Part of a small language model's weights.
Size: 11 layers, 2 heads of 32, MLP 256 GELU, 0.624M parameters.
Architecture: LayerNorm before each block, no biases in attention or MLP, tied embeddings.
Training: 118M tokens, 3605 steps.
Each number is 50 + 12 x the weight over the matrix's rms, rounded and kept within 0 to 99. Layers, rows and columns count from 0.

# q: layer 4 attention query, 64x64, rms 0.234, rows 0-31, columns 0-63
# k: layer 4 attention key, 64x64, rms 0.229, rows 0-31, columns 0-63
# v: layer 4 attention value, 64x64, rms 0.18, rows 0-20, columns 0-63
# o: layer 4 attention output (transposed), 64x64, rms 0.222, rows 0-19, columns 0-63
q0:46 59 64 41 47 40 43 34 45 41 37 46 54 44 39 57 39 54 60 42 51 61 58 56 48 38 54 57 28 66 52 62 56 41 46 51 40 46 56 59 50 31 50 45 60 56 67 45 65 47 53 51 62 50 41 49 45 55 62 35 38 48 58 40
k0:40 70 41 50 45 54 54 49 46 49 44 77 61 51 37 42 49 43 55 50 40 47 44 53 29 62 43 36 42 43 73 42 34 60 65 36 32 44 42 53 54 59 51 38 59 55 42 42 56 60 67 54 54 55 40 60 47 47 61 46 55 63 45 50
q1:38 26 50 52 62 80 32 28 45 52 32 61 51 48 39 36 43 42 72 60 46 51 52 41 18 89 45 44 40 34 44 48 36 28 46 40 35 35 48 32 51 54 46 46 65 44 40 53 41 53 54 53 43 43 53 51 57 50 62 62 57 35 58 56
k1:55 48 54 48 66 68 61 52 29 59 56 39 41 42 43 73 70 67 58 64 37 38 66 56 50 70 49 42 71 49 60 49 56 30 51 47 48 29 45 31 45 57 53 44 29 20 49 48 58 39 44 58 54 74 60 56 53 49 47 54 53 55 44 54
q2:43 64 38 37 50 51 46 51 38 56 46 62 46 59 54 39 68 64 46 59 44 60 51 56 64 53 43 68 48 62 58 64 54 56 55 52 58 50 52 48 30 51 73 57 49 55 23 53 30 39 34 60 64 64 67 62 49 55 40 31 51 43 42 49
k2:72 54 41 46 46 43 38 62 54 80 43 40 50 53 46 54 47 62 62 46 53 67 51 60 42 35 39 47 35 44 57 63 58 54 47 57 53 60 38 55 38 62 49 61 40 62 33 40 49 57 45 33 60 41 51 55 38 63 57 45 51 42 52 38
q3:42 41 41 59 67 53 42 23 54 54 55 62 51 47 40 54 48 56 50 58 48 36 56 47 46 62 49 32 49 62 57 47 34 46 70 47 43 27 53 35 72 77 54 38 70 32 60 43 66 48 58 44 51 61 50 50 59 27 59 64 24 47 37 62
k3:52 38 52 60 69 34 64 26 56 41 37 39 43 61 42 60 53 39 46 76 29 53 47 58 55 58 48 58 63 45 49 68 30 43 46 63 56 30 52 36 52 33 46 55 36 30 60 30 35 35 53 49 45 49 70 50 46 38 43 59 50 58 50 75
q4:42 35 57 61 54 70 49 29 67 61 45 43 53 54 57 54 34 52 41 38 53 49 58 33 65 65 47 39 41 46 47 40 69 22 48 47 48 53 58 46 66 54 57 39 54 57 39 70 56 60 48 56 48 41 43 49 54 65 49 49 37 58 59 50
k4:55 41 40 57 61 56 56 57 44 49 58 65 33 48 47 52 37 66 64 61 43 54 42 37 37 71 48 43 58 43 52 32 66 50 48 60 56 51 66 45 45 65 47 30 46 51 31 49 54 39 43 54 31 64 48 46 67 34 55 56 74 53 35 61
q5:29 45 58 54 59 57 44 34 59 59 48 60 19 46 62 57 55 66 46 66 39 56 52 67 36 58 61 26 44 49 48 51 51 48 38 43 54 43 55 46 49 65 29 53 29 52 41 40 44 55 69 52 61 61 60 39 62 49 53 69 46 43 47 38
k5:44 32 67 35 34 29 64 40 55 51 59 31 48 60 55 38 55 56 43 55 37 55 50 76 44 44 49 59 57 58 64 79 59 68 57 47 55 34 57 44 46 54 48 56 50 49 46 48 36 31 52 43 52 70 48 43 70 37 24 60 57 46 42 44
q6:54 58 42 44 57 37 69 40 40 47 57 36 42 42 39 63 72 29 47 60 53 53 39 60 57 45 65 45 59 39 52 47 36 46 52 39 54 54 60 43 48 56 42 53 51 62 61 51 43 33 41 53 48 69 76 54 55 40 50 56 61 42 53 48
k6:74 59 49 38 57 39 51 37 52 58 52 37 54 45 31 58 52 46 34 46 56 60 43 66 73 24 55 50 49 38 43 61 60 41 45 55 63 55 48 66 61 28 63 67 40 73 58 44 30 46 66 52 37 60 40 45 37 58 42 45 40 57 46 34
q7:42 49 72 39 46 58 52 28 62 55 48 47 69 58 57 54 60 43 59 43 74 50 59 32 47 56 56 42 31 55 50 40 54 66 50 38 58 55 57 48 52 43 67 54 46 52 58 33 68 68 55 57 42 42 40 47 60 49 50 53 45 47 49 61
k7:45 42 55 47 36 58 39 48 55 43 49 56 40 52 69 40 47 65 46 59 52 45 43 41 37 64 32 25 57 43 36 36 33 54 63 45 42 41 50 58 56 67 43 58 56 53 42 38 50 66 44 65 54 70 47 47 50 42 62 65 53 60 40 53
q8:55 35 68 50 62 45 41 45 55 49 54 49 52 63 48 52 41 55 58 47 39 52 41 53 45 68 60 52 33 39 44 43 53 38 44 55 43 70 48 46 55 51 65 48 38 64 42 56 52 67 57 42 46 59 57 62 46 56 58 52 59 38 51 59
k8:37 56 39 28 30 54 35 37 31 49 47 47 49 53 39 67 56 61 60 51 57 46 46 60 46 56 45 50 63 46 40 44 56 58 53 43 52 43 35 45 45 48 65 39 50 52 42 60 61 56 36 60 53 48 56 46 65 45 53 54 62 44 41 52
q9:43 47 47 53 53 37 52 55 55 68 43 52 43 50 21 58 62 53 65 54 46 35 61 51 64 78 55 41 63 49 46 48 47 45 42 61 41 59 52 56 59 63 47 48 41 42 50 51 68 43 46 63 61 65 60 54 49 46 53 46 57 35 55 45
k9:51 50 63 43 51 26 50 60 44 52 23 24 54 47 46 57 59 34 48 48 45 46 50 57 57 53 37 69 50 49 63 74 42 59 47 55 69 56 52 43 49 40 57 41 37 52 43 54 34 61 42 46 38 54 55 44 45 46 35 47 54 70 60 41
q10:51 42 57 50 56 68 44 42 61 55 54 38 47 62 53 50 48 63 59 50 46 27 46 69 56 59 36 37 68 41 61 43 63 55 56 56 56 35 52 43 61 44 37 37 63 43 42 59 43 42 47 20 57 57 50 54 57 42 51 40 55 46 47 57
k10:37 41 65 39 50 44 59 54 51 45 57 57 35 43 44 50 48 43 68 62 42 53 59 46 60 38 49 66 58 51 53 39 46 53 44 68 74 28 55 51 36 53 52 59 40 45 41 56 46 33 50 48 62 58 55 59 39 53 52 49 61 41 65 59
q11:67 73 57 59 58 42 55 60 57 38 65 51 49 45 63 54 58 59 55 66 41 45 55 52 51 61 56 50 27 38 45 55 51 52 57 64 75 56 50 40 57 51 58 54 41 37 46 44 53 38 36 52 66 38 66 50 59 47 60 49 54 52 53 54
k11:54 71 51 61 40 43 49 60 50 33 41 66 69 53 67 46 64 64 55 44 38 34 37 51 60 30 40 58 42 46 54 59 45 53 51 58 45 25 44 62 42 39 67 69 32 38 48 54 36 46 47 47 60 42 59 63 40 49 42 46 51 65 53 44
q12:53 57 36 59 46 44 52 47 56 54 48 28 62 61 55 30 36 60 24 43 63 49 49 56 45 44 58 58 44 61 45 67 48 56 56 59 48 51 62 58 47 49 55 50 43 64 35 43 42 40 45 40 39 45 55 41 47 66 60 67 55 45 37 39
k12:52 50 49 58 46 59 26 49 62 52 61 60 53 58 51 52 46 72 67 60 58 55 29 52 51 29 48 51 50 60 28 57 50 39 69 44 39 63 38 46 62 58 49 40 61 66 50 48 53 66 50 54 41 54 52 37 55 65 55 54 72 39 51 69
q13:58 35 55 41 62 58 44 72 44 69 51 49 38 49 46 56 42 60 49 61 48 46 66 51 46 49 25 68 50 62 49 69 78 62 32 59 59 54 58 61 50 44 34 49 54 36 49 46 41 60 53 65 41 63 59 60 54 46 54 60 61 43 54 20
k13:56 27 62 49 52 59 45 50 41 67 40 64 66 54 34 32 44 45 51 48 48 29 70 45 45 49 37 64 43 62 52 68 50 66 41 36 61 56 55 58 48 59 47 55 50 46 59 55 57 45 50 50 54 50 42 46 57 50 50 41 44 48 58 41
q14:53 63 64 58 63 67 62 35 62 37 69 52 42 52 53 49 51 59 48 43 67 39 55 40 55 70 48 40 27 48 56 49 30 61 56 36 52 58 35 53 44 60 53 43 64 52 51 39 63 63 47 54 61 62 47 49 47 36 68 73 39 59 68 42
k14:57 62 52 72 56 53 61 39 70 42 59 47 54 41 55 64 56 55 54 54 61 22 58 56 60 47 49 25 45 50 43 56 26 60 70 50 51 43 71 43 62 69 51 56 48 71 61 39 65 42 43 44 63 61 53 57 57 25 58 50 45 59 48 59
q15:59 60 60 51 62 45 56 48 52 59 55 42 55 38 71 68 55 44 61 50 47 38 39 46 36 57 57 49 67 52 46 61 46 56 47 72 41 59 46 54 49 27 50 45 35 48 43 43 63 32 50 53 48 56 50 53 49 47 44 40 58 44 56 51
k15:53 55 58 37 31 37 55 78 47 44 52 53 45 49 44 51 60 28 48 45 39 47 49 61 61 29 23 66 65 59 41 68 75 65 45 63 50 53 64 58 56 50 47 65 50 51 52 46 62 60 49 43 65 51 43 48 41 51 45 33 50 55 66 41
q16:51 32 44 43 61 83 42 51 51 63 61 44 49 38 43 58 28 70 45 39 53 47 50 50 41 58 56 55 42 53 55 45 63 53 51 39 29 66 55 31 44 56 37 45 53 62 50 36 53 50 54 48 42 43 57 43 58 44 39 51 38 40 47 57
k16:49 23 46 57 60 60 51 44 38 68 56 59 48 28 60 45 46 53 43 57 34 38 62 61 46 45 47 35 70 40 61 59 53 58 38 42 50 54 52 23 60 55 42 46 49 49 46 50 58 53 49 56 50 45 64 51 59 30 41 50 59 43 66 51
q17:52 39 67 54 59 66 62 21 54 56 42 47 46 25 42 70 49 73 45 62 49 34 57 48 48 68 61 43 51 43 59 46 40 34 61 17 36 40 46 31 44 61 64 47 54 46 50 58 59 62 36 60 42 58 62 52 59 46 57 57 58 52 50 45
k17:68 46 42 60 47 39 78 39 34 54 39 49 49 36 32 53 76 51 43 69 34 48 50 55 58 52 61 64 75 51 48 44 46 43 47 63 49 38 55 50 52 44 49 67 28 61 46 47 48 25 39 59 35 58 61 53 36 33 44 46 68 50 36 46
q18:67 69 57 26 32 49 55 83 49 44 53 40 52 68 50 47 56 34 42 37 34 56 49 28 57 48 63 52 57 64 49 54 48 48 47 76 60 46 58 51 59 39 51 76 43 36 62 47 41 42 49 45 34 51 40 35 56 73 48 40 48 58 47 42
k18:51 56 52 49 47 49 53 67 51 38 43 55 54 56 54 44 62 44 59 60 85 54 55 55 45 47 49 51 36 50 47 39 62 69 38 51 46 52 50 78 58 46 66 59 75 47 45 54 30 59 46 51 42 46 39 48 48 69 65 63 49 44 46 44
q19:51 63 44 46 42 41 57 58 50 57 45 43 46 31 54 55 41 34 57 47 39 42 38 52 53 53 42 61 62 46 48 55 55 68 48 73 60 41 54 55 54 60 36 54 44 43 50 58 42 46 46 42 62 52 59 78 58 62 70 55 44 61 48 62
k19:59 57 52 60 41 49 45 50 48 47 45 58 51 46 57 47 35 54 51 36 45 48 54 57 59 41 26 74 53 61 52 54 52 41 56 68 56 35 63 64 37 36 55 40 51 45 58 55 47 63 55 50 37 41 49 59 34 74 55 39 44 51 47 50
q20:42 40 61 44 40 49 39 60 61 41 43 56 53 51 61 43 43 64 39 51 56 49 44 56 50 39 53 61 55 44 35 53 60 40 64 52 54 56 35 41 41 49 43 49 44 40 42 52 62 39 49 59 47 50 66 62 66 42 59 64 62 46 45 55
k20:38 34 62 59 48 28 51 48 40 36 32 61 43 35 69 39 58 62 43 38 46 38 54 57 52 49 43 63 49 46 39 56 53 50 66 44 58 57 40 36 45 34 39 62 33 45 49 71 54 47 54 37 52 47 54 65 51 52 56 51 55 46 67 47
q21:63 42 44 45 71 46 73 43 35 49 45 68 50 42 47 66 46 51 66 57 66 55 58 49 63 41 52 31 47 61 58 50 51 49 67 63 46 62 56 45 60 51 39 48 45 52 54 37 63 45 44 52 37 55 56 45 50 52 69 46 59 58 46 61
k21:53 57 33 58 64 44 63 40 50 62 56 42 44 56 55 40 48 42 55 44 45 23 49 48 61 48 39 64 60 41 58 63 45 50 47 54 66 59 44 51 74 46 41 48 50 61 47 50 40 45 52 60 60 59 51 63 43 59 47 57 43 68 53 40
q22:50 55 67 54 55 55 60 56 53 58 52 51 51 36 47 54 55 56 62 66 61 45 55 64 49 48 54 64 47 37 59 49 50 45 37 50 42 41 47 31 52 70 32 37 40 53 47 52 39 26 75 58 24 56 62 52 47 54 53 38 48 45 33 40
k22:51 45 75 52 49 56 59 43 29 41 46 41 63 39 45 45 54 41 51 55 41 60 47 73 65 30 40 57 59 45 67 61 57 48 26 48 50 40 48 49 44 39 35 42 52 66 46 75 39 31 60 56 52 27 48 45 60 67 50 58 57 58 59 27
q23:46 51 54 60 62 40 32 54 43 47 40 41 45 62 59 36 54 59 51 60 51 33 45 47 55 60 40 42 73 59 28 53 48 52 48 64 47 54 54 40 49 50 50 57 51 36 48 51 66 48 48 40 56 55 78 49 60 62 39 46 51 32 42 56
k23:42 53 57 40 51 39 51 60 53 55 36 43 36 38 56 45 66 44 49 49 44 44 40 49 56 38 62 71 64 47 38 60 48 63 51 47 38 57 48 44 38 55 55 51 34 44 51 64 36 56 44 42 47 52 62 48 54 58 48 40 48 51 59 53
q24:60 61 52 43 38 55 62 53 53 55 59 61 40 55 53 67 27 30 49 48 48 43 50 39 40 54 41 52 56 40 55 37 55 15 46 57 58 37 65 69 40 54 56 70 36 50 53 30 51 35 45 47 45 51 51 44 47 57 65 28 37 56 43 59
k24:52 46 48 64 51 52 51 67 64 58 40 52 65 46 69 55 58 31 49 61 58 57 42 45 48 42 38 54 69 52 44 52 66 47 53 49 68 34 51 63 34 50 56 43 57 56 33 55 34 43 60 49 59 43 48 42 47 58 49 37 37 44 35 66
q25:49 45 40 29 45 34 35 57 68 52 53 44 59 55 54 52 55 51 33 43 50 46 46 63 44 36 49 65 53 48 68 46 48 48 51 60 30 53 45 70 50 45 61 49 54 44 60 48 43 63 45 40 37 57 40 30 43 66 33 41 51 65 61 39
k25:36 46 49 51 46 33 30 49 54 45 55 70 53 59 37 43 56 37 49 51 84 58 56 48 44 36 67 44 52 63 50 37 43 50 59 33 34 64 38 63 57 53 59 40 55 43 49 44 54 55 49 44 51 40 45 37 53 40 53 57 40 43 55 64
q26:54 51 45 65 40 58 27 55 50 63 35 48 61 50 53 54 54 57 59 54 39 45 51 46 56 42 53 53 50 54 58 39 36 49 45 41 51 57 59 56 42 55 51 49 45 55 62 37 48 51 50 41 46 34 50 62 49 46 42 45 36 44 48 47
k26:42 47 44 43 48 58 44 54 35 58 56 46 53 46 62 55 42 58 38 81 41 65 65 58 50 51 54 56 34 55 50 51 43 46 50 34 60 50 49 58 32 59 54 45 58 48 35 50 36 60 59 62 48 32 60 55 58 44 42 56 45 51 52 39
q27:65 48 49 49 48 35 50 35 55 46 68 35 50 57 36 55 68 55 58 50 49 51 50 44 61 42 56 46 58 36 53 68 58 35 58 39 55 48 50 56 59 52 47 51 35 58 57 43 48 39 52 54 59 59 59 56 56 62 51 52 57 59 55 43
k27:58 56 62 37 49 36 49 30 54 58 49 43 55 62 46 37 60 54 49 50 57 66 49 52 49 46 53 55 45 47 41 44 61 52 47 51 67 62 62 52 46 42 63 49 39 53 57 47 38 54 58 65 51 56 42 45 36 58 49 43 88 64 45 44
q28:61 67 43 48 51 48 35 55 51 54 46 63 56 64 49 48 59 60 45 40 71 44 47 53 68 53 52 61 56 45 30 56 67 44 37 60 57 68 57 60 47 39 59 59 34 45 56 51 60 59 52 44 20 39 27 44 50 66 52 49 53 58 49 56
k28:40 44 49 66 48 58 34 55 54 54 47 48 50 55 55 32 39 53 55 49 70 48 54 37 49 51 59 56 55 43 29 38 42 47 67 44 34 52 35 58 41 55 52 39 71 50 39 68 71 60 38 63 57 51 38 51 51 45 56 66 50 46 71 66
q29:53 64 65 60 54 50 60 46 43 56 53 49 69 53 48 58 53 64 66 55 56 60 52 48 41 48 37 34 46 59 70 52 39 54 42 37 49 47 39 42 35 72 38 44 44 44 47 62 48 45 62 52 45 40 47 37 62 55 52 37 39 41 52 60
k29:48 70 57 62 42 55 57 43 38 60 46 34 55 52 67 52 69 40 74 49 38 56 57 54 64 39 48 42 35 43 72 39 48 33 37 46 40 41 43 32 57 58 33 39 42 58 66 60 48 44 52 59 47 51 50 43 60 33 48 32 39 48 55 43
q30:54 43 54 37 16 56 36 62 44 53 30 39 61 43 50 41 48 44 45 55 66 37 74 63 31 55 60 50 45 46 48 54 45 58 50 36 45 77 35 51 62 51 50 52 60 61 36 43 48 74 48 38 57 44 46 53 63 62 52 34 45 46 53 46
k30:48 52 46 35 37 59 31 60 27 63 40 54 38 37 68 30 41 71 63 78 74 27 59 50 37 62 55 33 62 50 56 35 26 44 72 46 27 54 53 39 56 84 36 55 64 40 44 50 65 45 40 45 44 49 71 64 58 63 50 41 48 43 45 60
q31:55 61 36 58 48 36 67 59 46 62 57 44 37 55 39 52 62 57 52 66 38 54 49 49 51 41 59 67 61 60 63 59 53 56 45 49 39 56 60 52 36 52 51 36 39 36 49 51 45 33 42 51 58 79 58 33 55 50 45 49 62 60 42 43
k31:54 51 48 53 55 24 44 50 53 64 46 50 56 58 38 47 65 32 30 34 50 61 47 56 62 16 63 63 27 74 57 72 50 51 43 52 51 58 48 53 55 41 48 37 24 66 53 59 44 50 48 49 51 47 52 42 33 67 32 42 46 49 70 57
v0:47 56 55 43 54 46 52 43 56 55 58 71 48 47 38 43 71 57 43 54 34 51 62 57 45 45 59 56 51 44 49 49 42 42 50 36 45 62 76 57 50 48 60 48 50 51 47 42 58 56 37 52 46 40 58 32 53 50 67 69 49 66 49 22
o0:46 52 66 43 48 66 55 67 35 56 56 31 63 45 62 56 31 44 61 50 56 50 58 52 60 54 47 50 55 54 50 41 58 44 41 71 63 48 44 48 49 48 33 48 53 57 57 63 55 47 54 42 54 55 49 77 64 53 52 32 36 24 48 73
v1:40 40 50 39 33 37 60 62 64 33 59 54 44 49 58 54 60 29 48 35 58 45 63 68 57 59 71 51 73 37 51 37 43 63 47 44 38 45 38 42 56 69 52 53 55 54 69 38 52 40 67 55 65 56 35 55 41 63 49 50 55 43 53 39
o1:64 55 39 84 59 64 46 29 42 84 51 66 52 51 47 65 36 63 52 62 43 54 53 46 48 45 45 63 30 70 61 69 63 32 57 41 56 66 50 47 54 52 43 27 55 63 44 64 72 50 53 59 53 51 67 57 55 52 65 51 62 80 55 62
v2:40 29 44 64 43 64 68 59 73 56 23 49 50 48 43 23 68 47 58 56 50 40 83 51 38 51 48 40 32 83 58 60 46 57 39 42 37 63 51 52 52 53 54 61 35 60 49 44 26 43 37 33 62 69 66 41 57 70 81 62 51 48 36 59
o2:36 48 52 56 49 37 42 52 41 39 87 49 56 47 57 78 43 25 41 44 55 57 22 41 62 49 40 64 88 17 42 33 71 44 42 58 37 43 50 58 58 23 68 43 45 69 63 56 74 45 62 56 38 45 35 56 54 22 45 49 58 65 61 59
v3:61 47 36 38 48 45 38 64 36 49 49 28 18 44 29 39 34 12 78 56 42 52 63 73 39 71 58 38 46 53 47 24 37 60 51 53 58 38 44 52 60 45 56 65 58 64 59 30 49 74 61 65 47 78 42 67 54 44 27 71 63 25 63 32
o3:63 29 60 64 44 41 48 30 69 46 61 66 47 45 73 45 52 90 33 37 59 47 44 39 69 12 51 59 64 58 51 49 85 54 71 42 50 49 57 36 39 61 31 30 37 34 43 63 52 31 55 47 42 19 47 30 51 70 56 48 64 56 40 64
v4:37 70 32 75 52 48 40 27 35 52 55 32 49 31 25 28 39 48 63 60 31 68 45 58 48 47 30 63 35 75 39 43 36 62 51 60 49 47 55 76 54 57 46 60 43 40 47 46 58 66 54 62 36 62 48 46 63 39 45 58 49 47 46 63
o4:64 21 71 27 49 64 53 59 57 37 54 57 38 45 72 43 75 59 37 55 75 31 57 38 55 50 57 30 77 28 53 33 71 59 51 44 62 57 56 43 55 68 54 62 49 41 56 40 29 45 43 36 45 46 47 50 42 66 25 40 51 34 64 39
v5:53 36 56 31 53 60 57 36 59 72 43 45 31 58 51 44 39 58 51 24 52 67 71 36 09 53 55 58 42 59 62 51 66 35 13 59 58 49 59 51 69 39 40 49 57 46 48 51 52 30 42 36 73 57 62 43 58 27 44 63 58 51 39 40
o5:60 77 34 70 60 47 43 56 42 36 52 42 46 28 50 79 57 50 62 39 68 44 39 57 79 54 54 70 61 37 29 21 13 56 41 49 40 42 40 51 17 30 60 58 42 64 39 62 49 61 39 65 52 39 35 57 44 60 66 60 55 33 40 51
v6:52 58 73 56 46 64 36 77 49 51 54 50 53 33 58 57 48 40 55 51 49 59 58 61 67 63 46 55 37 41 72 55 60 61 51 40 52 35 39 22 24 61 76 44 65 59 38 51 61 56 50 71 43 45 55 36 56 42 23 72 74 48 37 43
o6:56 35 55 36 48 13 52 31 50 55 37 60 59 46 14 22 41 70 28 57 71 37 51 54 41 25 63 37 51 66 40 61 30 48 90 61 58 62 51 63 76 42 32 34 46 46 62 60 37 36 65 43 57 52 57 57 47 59 62 36 31 73 53 66
v7:67 64 56 75 22 57 48 52 27 39 21 50 54 63 50 59 50 60 46 82 68 69 41 62 33 37 96 61 61 49 40 57 61 46 46 55 47 20 42 48 53 53 69 45 47 53 49 49 49 44 56 47 18 44 59 39 70 45 77 54 37 41 51 72
o7:38 47 47 48 51 29 64 66 56 51 50 66 41 52 54 44 45 49 75 19 48 28 56 15 57 62 14 25 36 55 43 62 57 74 59 75 73 62 70 45 45 67 64 46 44 47 46 44 64 56 32 52 61 60 42 54 31 51 36 42 39 73 51 48
v8:73 44 43 46 41 66 57 71 26 52 71 30 47 81 59 17 54 50 55 46 63 51 45 45 69 70 66 39 55 32 35 58 37 43 40 45 57 42 38 20 47 44 53 41 57 67 61 55 50 47 42 34 37 52 61 35 40 55 47 43 64 56 51 29
o8:22 39 65 58 44 39 55 41 75 65 48 71 28 33 58 76 37 59 30 56 34 42 49 55 27 49 44 60 49 70 57 52 55 46 72 65 34 35 65 57 36 44 63 57 45 36 37 31 76 68 63 47 74 37 43 68 54 47 54 47 33 45 25 70
v9:31 47 39 56 42 37 65 38 47 63 58 56 56 62 40 62 34 49 46 32 48 26 39 59 61 72 57 63 69 37 34 46 55 48 38 69 15 60 60 68 75 59 49 53 60 48 52 77 59 67 63 52 59 69 59 44 44 50 25 75 42 26 37 54
o9:71 48 53 53 47 73 35 43 41 53 54 57 69 34 79 31 72 61 78 69 42 55 54 46 35 28 43 66 11 40 61 49 29 43 49 29 81 28 38 56 31 51 42 46 41 52 60 31 55 21 53 58 74 28 48 69 41 51 45 45 69 48 67 29
v10:41 26 44 63 47 52 63 44 45 52 41 35 49 60 45 22 41 44 51 56 60 50 36 37 60 48 26 54 50 47 63 74 55 32 40 63 52 54 58 44 37 58 32 50 38 54 18 58 47 59 42 70 55 69 47 46 66 62 50 60 72 49 35 52
o10:51 54 39 65 61 57 63 46 72 36 68 65 39 48 52 71 58 47 39 57 63 62 57 54 47 52 64 31 32 57 55 33 34 56 58 40 40 57 49 71 61 43 54 50 82 46 66 23 48 51 65 30 57 33 52 65 32 28 53 35 55 54 57 54
v11:71 43 57 31 59 43 33 58 74 86 33 68 38 69 56 44 50 29 37 83 48 34 44 27 50 45 56 48 68 36 42 44 57 30 62 52 63 54 77 65 42 30 55 39 56 55 59 34 42 79 29 57 38 52 82 54 56 45 47 52 62 44 39 53
o11:42 73 48 63 41 39 70 56 55 22 58 36 67 54 52 42 37 70 71 27 41 47 52 84 57 55 48 35 29 49 83 39 45 63 46 93 32 36 41 41 53 62 29 46 50 50 50 65 56 42 63 46 53 36 35 44 56 58 85 36 38 51 48 55
v12:38 70 49 55 31 78 58 39 56 40 62 42 70 45 57 49 52 51 30 38 51 69 42 46 42 55 51 49 45 46 49 38 66 60 48 43 38 65 45 36 42 64 69 49 40 49 61 40 39 23 47 33 43 48 51 52 48 61 36 30 58 48 37 78
o12:44 40 51 49 63 43 29 45 34 57 48 61 30 60 27 46 54 27 51 65 53 17 53 60 53 51 43 65 56 53 28 69 31 48 50 47 56 51 52 62 62 33 37 51 58 44 57 46 59 53 46 62 46 66 50 50 48 37 55 45 44 70 78 38
v13:61 49 64 52 40 69 59 52 46 36 44 61 52 45 57 65 31 55 48 46 44 45 43 56 48 60 53 52 39 49 50 46 55 52 68 73 42 66 49 54 46 33 57 61 41 42 38 52 43 50 50 54 31 49 51 51 32 57 59 60 45 49 56 60
o13:47 57 49 46 55 45 39 56 61 59 49 46 43 60 47 39 73 35 68 58 47 69 54 45 47 49 56 37 59 62 48 62 51 53 51 45 56 42 54 49 56 63 44 34 59 44 65 56 54 35 61 58 66 53 48 39 56 45 38 72 56 56 57 31
v14:47 40 49 68 63 50 55 53 57 67 68 35 79 70 45 33 58 45 60 60 66 68 63 18 42 70 60 57 45 41 56 46 38 52 55 35 66 36 69 47 66 29 65 61 43 27 55 73 58 28 24 62 46 46 35 61 42 45 57 22 59 54 45 80
o14:45 82 69 36 34 43 66 58 58 57 49 63 17 24 72 42 46 36 22 38 49 29 34 73 57 57 55 59 49 39 31 53 57 53 37 49 50 57 33 55 49 45 38 77 48 60 33 27 46 80 57 28 76 63 56 37 62 45 44 67 33 53 41 23
v15:62 34 65 43 42 14 48 45 61 45 76 44 50 50 69 47 53 48 64 19 66 54 64 23 57 82 44 50 45 69 59 81 26 30 43 49 47 40 21 68 31 63 33 43 44 46 56 61 64 29 67 25 44 62 33 27 57 40 42 30 43 37 58 58
o15:71 52 19 59 50 71 57 53 43 66 39 88 51 11 28 55 46 68 17 70 49 59 36 74 48 58 78 78 59 46 56 46 58 61 69 54 43 49 66 34 60 51 98 54 54 62 56 45 47 60 48 62 65 39 69 99 59 79 37 79 59 70 29 40
v16:44 56 36 52 62 43 43 73 56 73 32 59 68 33 48 71 47 49 55 55 46 29 72 31 37 38 40 55 40 77 55 53 62 60 38 40 44 26 38 33 32 46 40 46 60 46 53 81 26 38 57 37 63 34 60 46 44 40 33 55 47 40 23 58
o16:47 43 55 31 42 37 21 34 55 22 57 45 72 50 46 39 58 72 46 47 57 43 27 52 52 50 52 49 49 06 35 45 27 59 60 37 51 49 37 45 61 47 70 68 33 78 48 33 61 59 28 47 48 67 50 41 57 37 56 65 73 63 60 60
v17:56 61 40 59 57 58 50 48 55 54 50 50 43 46 45 26 43 56 30 58 44 51 74 52 58 38 56 40 53 48 33 53 61 36 49 62 46 54 61 47 49 79 36 51 45 69 58 37 56 62 59 39 43 41 70 26 46 54 61 59 40 60 49 46
o17:49 28 60 32 50 39 45 75 51 47 45 42 62 50 47 62 47 34 71 42 59 43 57 57 45 44 28 71 51 40 65 40 48 71 51 67 53 54 55 65 43 49 63 35 51 49 58 65 55 41 54 44 54 55 47 70 41 44 47 34 55 29 62 61
v18:38 73 61 35 43 59 36 23 50 62 46 54 31 32 53 55 64 59 48 42 55 69 27 54 50 49 60 58 61 51 45 58 55 48 38 38 61 61 36 54 38 48 60 22 53 58 42 32 69 63 51 40 51 54 58 57 74 33 34 48 60 36 49 33
o18:46 53 27 60 56 52 66 53 18 43 37 46 63 61 28 49 51 62 48 50 49 36 54 49 46 48 51 53 62 73 67 41 33 43 54 68 44 42 61 50 57 35 43 58 55 32 62 85 28 37 38 64 38 40 48 58 36 80 62 34 38 60 50 40
v19:49 42 53 51 38 42 23 42 52 65 65 53 52 46 71 54 48 47 36 59 45 79 64 37 26 52 47 57 36 42 71 61 65 74 42 63 53 46 40 43 58 46 63 53 75 55 41 52 36 25 48 52 51 50 69 70 62 42 47 56 55 52 63 54
o19:69 57 46 48 52 51 57 49 41 34 55 48 58 48 25 50 44 42 46 41 58 28 50 57 77 40 65 29 64 41 21 57 25 42 47 49 47 53 58 36 51 56 46 46 20 61 57 52 47 68 30 57 62 54 44 42 53 35 57 36 24 56 36 40
v20:47 34 53 65 35 46 33 66 69 32 56 31 49 59 62 69 50 51 60 64 62 45 44 84 76 51 34 32 31 46 51 57 54 53 38 62 56 33 39 61 80 59 58 32 48 58 46 79 63 30 34 34 73 62 41 41 47 40 43 45 56 47 55 65